Weights of a small transformer language model.
Architecture: rotary positions, no biases in attention or MLP, untied embeddings.
Training: a variant of Adam for these matrices, 438M tokens.
Each number is 500 + 40 x the weight over its row's rms, rounded and kept within 0 to 999. Layers, rows and columns count from 0. Numbers have three digits each. The size before them is the row's rms in percent of the matrix's.

# gate: layer 8 MLP gate, 832x320, rms 0.0469, rows 659-672, columns 0-159
# up: layer 8 MLP up, 832x320, rms 0.0459, rows 659-671, columns 0-159
# down: layer 8 MLP down (transposed), 832x320, rms 0.0385, rows 659-671, columns 0-159
gate659 096:548568494443549481444495523512521529440496552557456546442593452419501514575471531437507437487493501500516505501526499478480491513472487471564503457526404513484469538556438558515547466463466436449484414501458384511568464517479447542499583469581456488462577516513453514504436502565522457542522490493512438537488524524497495528501513455530482414500487470462522496444507536471524510490452509571524473456445492503488488456433475475517529514514464478452471503504546486440499481507481520
up659 095:544496545460536459495454518536472534499499441551447527507554479468539535494422544505557510522478509506508509550506475477480509478485508404458517482498438425508498441473471429574552529546574519451452519494513479545608498482558550530506488459503423450555525489520490492549442548460447520494502532506515464549497510514506526488513515484523525445452496464546512536466540392503536483476408593470490445490489505458472537585547462470456584538477505480478560512535460544473487485535483466
down659 092:505512466487525515489449523531527491488540462460456466504519453503542467495427523521446510529537544541481418501413437507505450479511500525521471486482521495470495512486468506481551462494537552502461529499493483369534512431507446543491458489471468485624465480496519487577491475544517497463484531451432478490551458528464474436488459439530555504499526525468491462486439471530551455463480529517514437481531420558480488572561484391501478515537458561489492489507511485515537499487536574
gate660 099:615518497467566555519508472521442441438502542590421520603520514510489471603542480446455499499561519491511570486473483486464541520501486477555452506452490494517526525508522515533497480547546499506463506507463497523492586479551536579463493528507491494500555534471536490508492480515558475475545477491535450507519524562447488517519506508492507565570493449466478504537462492493502499481590514527528551434499499453517573362464502460552434495474522456514515481526514552459491530560504542
up660 102:501495508414497524566457521528399442450518465471493492496481527562539496513568516463478523502489462437441448519493485505438490524487495493504501431546544490552593461486507450447471518489458464482562520418445547536521501488544481489522496491506564549441547530528505513413481510437562510531484482443557541518574493526473497531550499495545456509474508488563502471524485484517522516493532478465624523573570503551536512539446422493488514503536476571480533517463563491508491512509553493
down660 105:576437473516478471472479415504458455484554493466489498511468520455524509469468383517390522487498501489531517484585535530472445507501506535571512516557418505399509482484568503508486574563454438447540514584487514560447518503532457544429436453468532537498504537512497441475497521515490588508513425484629480522472452508507476473497488421488559491491500516445427497543470481473462509522500522509474494513526461434517538485419509536473499496467489460563436509487546501386443466521573472
gate661 107:525497526512535480467441423548447462507478556522510466542471456490498538521489483531509450520506595479484581437551451473447484408504447487666495456406515531525516472495448592509486497471514395483521464472504508546455509417522559496491478508481424488525490525540475439486459448506529470490464456507520527496557476510442551518557493475432502556525500483550502515494556520549543587521535486531479548525483454481503496444462515509488489519511495516500396485539460536474521466513533518
up661 103:477505465475572501466471530489478485516474520523521470533486460483526540525518533464501422487509459546466481438495454492449520444501519450512485459527512422551447492503508473460522452548545482495521502591479530488477535536460469556490473515501489491462552541450547455550482615518492525535396489523517560498518534521577475493509491482455422555463483479471523566419477474462454483550522470550523508443425530438448433438476551587490401546476485530456507583469499488476528555556452490
down661 107:437574554523520476444547456531507450474587483527503521525438536489481469518477523508510464535567519475453563472553446471535518489495502510493575585503509470504390513467480515491582531501515474463552500514552502500491485467522504475498445522493457472469441412489452496521445470498550406487579505510593489482465491569571558516487435516465499499527518503511515481524466541436496594536401532538552459408457522532445538450439468500528523475539440533471531534435485426511553513521447474
gate662 103:449507440512561473491512429503483512456486555490503542445539497519505470544541500494522399499412539545497493487521481589472512394506515493443464498450495452507483467463424554485584496467542495488550460532573416464485510488519451523487471544471499488522528491530512511520503523543431453494555540443467479490493554463528538527471470556554528542494543486506473527534480481558513467491456527523438462455465528560453555493427465494607454502493471504465463533560538472470454510475530480
up662 104:491501437501553436586558511485462497519471502502504407467516516609525508481497507472466594525553516485618517458508497442582520481511439467434458495512570564575443474493491419558519465458497510505563498441559522517546533561441497507422510491560490488560511423547530440532432525517519480596517426516494484513437508516490488475509565483461495441555508505484516534431560521520582479525552508445529530546526510505448479493539520416485447463545510476494505555555498493514434534483527509
down662 104:494501529519455445498549444540443499492519423431473477450499519528507504502473520526477451477511556489514489477550473577511536454535425426491471535460541538469468487497451533463442518464476472515539517440482567583548544509445468456494521460481444502501402513513491511525489440535524593547590510504614469509510461537377478465421586490482495479526516538528537450467541581472509450523526503497508472564484546551494501530500496439502464525482529566547532544377437416525478533477495455
gate663 108:497574469482550553453506500488526566459530522562511448555505606472486521428502507458466446501487568479495561517565531566445489476565502500486516467535531542478517530501470527480583519500437560524464511459480466540463570562508484507486492476518491503553495542456472506543508456494545536546563514496508508498479488512415521506431535519570470503495460503476476560606566458468496477527526526525450535493523507481473556558488469526519488523467478568514524580531513484538534441518459526
up663 101:542482457479539543483504472554476427488463441537519493517493469485473478567469505446507502532479513451494466512483539435540544514469507551490443546529547597532496523500521515546496476479510556505486522544548550488457487522498533472462473534444517494499520478443463519486553548514503493536454500530451493493506555528519511540423485535462486523514521461423477525419385595535419517486517512468481491574520464515456495440481525539410506446523536475482506501572487507503514465538501491
down663 105:476484502498524461532459344521508480453508542474535525504461499540561432469507497511556513536397520444499498498513493513538508597497457463592515432476454449520485516575510536542542462472550528496491500516479535586493454480503568466493453419472596544587545514514417463492459546527483445477542498473624541518428439512482489475489485509469491458439509533466518443478514485518507412545480440535455530545544486454497507465515567535512564496500515436490506452509510514457410512492500414
gate664 106:440525411501541483559494482447505510485531449526484425467465560474442499487448514499473448438459510480482533471548478545522476518438511507573482521546451411392428503512541526456472463496476486486517582431486520518494528466555465509543510444545469416496590422531496497555570463454527451503513604494491479492516533520508526518486551565483502480488498462491462540505471519506490491479513546469452544541462440605443512554501485478511490525511587557511487570523513479514555545494563507
up664 101:535539459577488570480492506511480482532531529555522488536502553492513455489511497540480512486522552492551469560493477425451506552466551515523476485521489491493522523575477530582519476509471522555441495465418494485479502467582529510423507559460420509452542441486490470528509505493476446472498538533497459475546524539417524503534446451537439582580502496477476578461486501489493438463492473529508567487492499533470515500515441460566439532535441438538483572579526432504460481491480545
down664 102:557460461539473427397474500502496477497480473494479529524499478504533521389470472499499449487443467536527518479565487482597450557502564517603529470559544524465534566581452566475476439496537469500452518519521464560535505514489533476415507455518449492549546517533533506548522527559514483465485478441500470491458557499526477492490488481518523438543504470558488523424498506521557526554520436451505557483481511450521487480468495484408523484463502549491498411468528458527436426378498433
gate665 099:496477565529479500513485487452494533538513514435467526493467578505436536485529368477460479508427490481563563501495524492519466545499561455552517532515520519501419570436500516450507487498581484469523498526493481521557475484534491480462474453514489480545513479472499486528518546497513517509470466457515445535468544465533586537478449563405525436541490531479485503418481488500596486408420467561519496527509460509474560542482535488412513499504537490548491475519531522472486484541514501
up665 103:502490500512489465523522490523489465543500457510553525544476448524472503481460596467521529429538449482431476531463484424495481522503465568509513532539574489501498546572547453491460513459516506510531511526450473460541495458502498584558487494501551466550484482528550576481548513538502532499503494521498482470518507481454518568555561465438513480486472467453536478561530470497445444546496541430572435498561456479495454533508493495465490492538501525474516442468457483486482511444488509
down665 097:537454515496559463460500420486496571570519505488505496492507504469524507484479496501483501487475530481568574494503471516509529481504469496511480529483521579437499497458530466457534484489585463492492533521560459663549498513450485502508423569431541572443493520442488519578521536501523502378476558502577476523482468459570514506499531501431526506567472511570523522489505468569567404527470494559418545516396561517475489513531498583477520501448532504516567478571595467533522496484521357
gate666 100:467527464509492512535567500504544496452485451611547523537594546521502480544477488494442496461495570525471487529513463503542519401463566589565446462524561503535578460435386537512523470474496461493492502396536509511480610458515494422475456534503437487524441483608456573511455482507481484533467494533492502493563531484571512477517469500413508477446428436511537545554500475487491579502494532485562514497448518576458470422441505468538502501503507483474445540495523558508480573571544488
up666 100:508571529505456498457540496451485502471458532539526499511477474504514439487460476528540405515431444568442494515533429523544503486502495462488464460494530457542447514456509609499525448534479566554465479502503480476470501497482481484446520561557494499485479529473535428578511456405466456482546554534461514510483502470571492514484510470505485535533442561467514447482481550488539554502451456496449377472556468501468437471479438565537538538488536500513457508483506459439502447464469512
down666 104:492482561477495480510489421479540458438563482579507480537571490515490416487525503487492518520435561485527561523519407454506444484491489514506522451442473513486500488461434465493545432475471495476528514488408483604491539515456445446448462533493523432529562452480466488475534556535533496434473509460544466510507527467511539473444497477488511452453454483472515549451467550422546450485508504539499526432481584531475428489569483539502592511436505511500445525493531521483456490514531431
gate667 105:534527458453501478553521528456431500498500498454470512595501539501519460466486568484529497425526449520572554570539492550475458476487564486511503565490447437480478476563423491462484567550513515495444464531488508506482558504474514453508488547549454428515517598511516504545450390528571604475510540477519468521516489487482567481480524479491469495462468525523487483468468477479505488506496543432381509528503506543480509564495444529439507573544535473519535513459548465528454477504567482
up667 097:463495467479507475505457539576504505496522551582539444530526527540463435478531546483530581487427547467572573517501497483512469519542485523492531522536472461515471489505494513550542594515503443476477484460546431484502512482453453508515458536494499474492488477560456495463438529404579561591527550504525459461541552400458476581537545530536460402475504488510513526521568521476503495494510466457537483445507519467476472520521473531451526521489558483494444569539512469546539469568476528
down667 099:515510517480451516519531606480566506489469484498503518498466540512458475514520450469429509508511498412562472515490479501544468502453534507469499563499512543476486510530525490509557433482459590547562467483555526380509497496445519505517515455451502593541532466500461526495556474469566480509493486512429513478487445538492441519500454492479475583529479574445502501503413498461595496436447564475529530485554555442523532443494488522585444518547458559532516526485522445530443588539474612
gate668 096:444532533511471476562596503512446464468570463534490478523550513485559537430474516521463540490478500495512534464459500538462506496462539497551607512518422462514514521570473452460479449528468439481529478524463571508504540572503444507486457421478505419461477521513397522560534527557469508532473470469575455506474494488518464486420466539507488450497547513554406555522516478504465521526506513452479488430423485478561545467465479498472416530516439560569513507509490514508431580531440443
up668 099:583456470493487444495481472507515568482584449482442507494560512453461476475544515507544508514518571509550556454544429461482384493487473445528457513476493516496491415535529481541465463444581553493464413525483528519505469457486500487516523512561515574481495429518463478509514504534507501413548496532524569537585484557483547545543494479497514512509530533448533515478510476531505554532565491508459501532493478532505506399549497493516568415473508486453459512523540522425485493532439528
down668 100:500491513508508458445520502484472414499563547506492484509540451481452449460536474503476573450488554546613492517618446570488417542524529435539463566481494466466514495497445518460510513519498495552459503505486491526514482471544493457492466484480513455554483459522389485525441520484500487432430515515489418531529527533485485524476501475586538460511411476440467456502478436500556496504532502508473438493487494470446521460555520504550508448525461470546466485440473438459451604487525527
gate669 100:453489502524516554481532512429480461445427478492539477466479538489502524524504464485511516579494483503510518495557559452456552475480565493475515506506514520580422456470478493421463463446553525406538514453472533514544506524437500488546547541463488452484464548463442462531406493481551479475516578480524511555550527528504509520476549500551531494470489475427531471516533560561506483512504476512496481510456503512486504573475415512500549491530473507422509551503556465544462456548482516
up669 100:539499450551445509488417416474511480473468473494467513473533528481533551470416598467548537432487497461489495430493492528474510459505564499569533497507476496477495490471493485428491514401525503467440551521495502437462475512471446463495478493409540440550573535538567495458503521498520487542453568447550574489495514554520469439534467449514502605497519478572478532467448501474531505470466580486491548469476446545459487463529548485451488450504570505500480421539498493462494557540445463
down669 099:434483461535485516542486450518535459454512547452466614525442477447470482442459480451512523520462527491524477472472547454484568455475511490454440463512495439511435481460546467524512419512504495432536488425485493492462447558520417473492539469464497417426460481436504507509521572454491521517500544482498521469484531503371484481567562455447542504551559481508449453489518463529524559454538479512474535540487507492501505446511471456500542477499468516422510532560500514445554447424564506
gate670 095:519492485510430416440542544471482529510472512529505503493514550474478531500551560543441544471508377464540528480555500432495484489494514543578480471487468470430548478522434451455491516544483448467438536560523482493456523470463440540551537581556517480493458575452526463475561481530460515472497530475480517454540498500537502517479566480520489527519502427505514496470472463484476478449546477517385541460497495477507484436454518503480429499588484487505523517541490504543499518498453536
up670 097:523474561573438540489497467555484533488454515535452484480510572457468464444499476489497470494533517442518489489545472428517445495534488423605480519469458472524559519512518403442500515478576519482529531493523500489516468503493411501487517548489534519565424467485542536479494449422505500495545527481561508566492493523412474532504515556501506537470524482500532491547528489452478504491514521523547468536486511548530506562509510486531491524555499434514444544523555542527483590557608550
down670 093:457528478442445456458527495567505439534464557437454517499539509529514515547530518534496490548566520522502490502452545528495594507500510501514518448495557506404396536504524510541540475497563602481514524492486471318467497513438525500497448517537520472532500505498522487543520474519548521557528513453471527435462475525476522482487516567513522477527512509531493517440495548547521494403508575464491477584486483465481456467470524439532505531522468452508473537565502571518525531436454454
gate671 108:460453458460502521476454422501500524483586440484560512459505516524432529494474472492515525508476501457495517479513482501520457506424532512555522450535462494534507536456458507508497498540533453485542480462435519542525448523471559514510451468556453471535465502454501470531522451523577522510508509497507462540518547484500476494464529510534463497414494542518524484458469471471459498486490543499475516467390554501440466474391487533519472507512490424516544502496494523440530454485499456
up671 103:500481487557552479497505517562490494440517493501547510522475529466441535435483478521423517469506478569498524534494479509520521430495492486559534583484495533426496505484482521483498537493557545447449392414468473468456506520515462456466448468535497555551485519488477467460439526519429530478525522552473493491436524500506459533516494436572550517468561475466524488494536417469492512522498533497475499479491523519497473456500530523516491402482459513481521493500490456461484469507523513
down671 103:486568497511523475537502452581468552492576491508573509490543500454520437504483534453558521436378515460581548481535492478517497463460498457482608506388499464468494524521492571534548500419545464483540505489508480556521427504428510475527456520476542514492513434477517488544501530468466425403573469473502549516464489462453502552483473512448508566491508528519510509475519530542474486519512524503539518475528448592507451380538527520465539533552464498456464569517506530500456523465459461
gate672 101:538541562502469519511544392487544516501515501480519455480473519504511519514523463509522490531476441471485589473529427507480555433539592474521489464422445549544555470515442473518457473489589512537418486489485480527477513474514533477504593506504519435536513521487462483479540488532493578504520493508452507477498576573471561581504458495498526511500482500487500494435412501463488442568433544537506465499556480554480474419437481514545461533470530468586457503547464467482512481450476500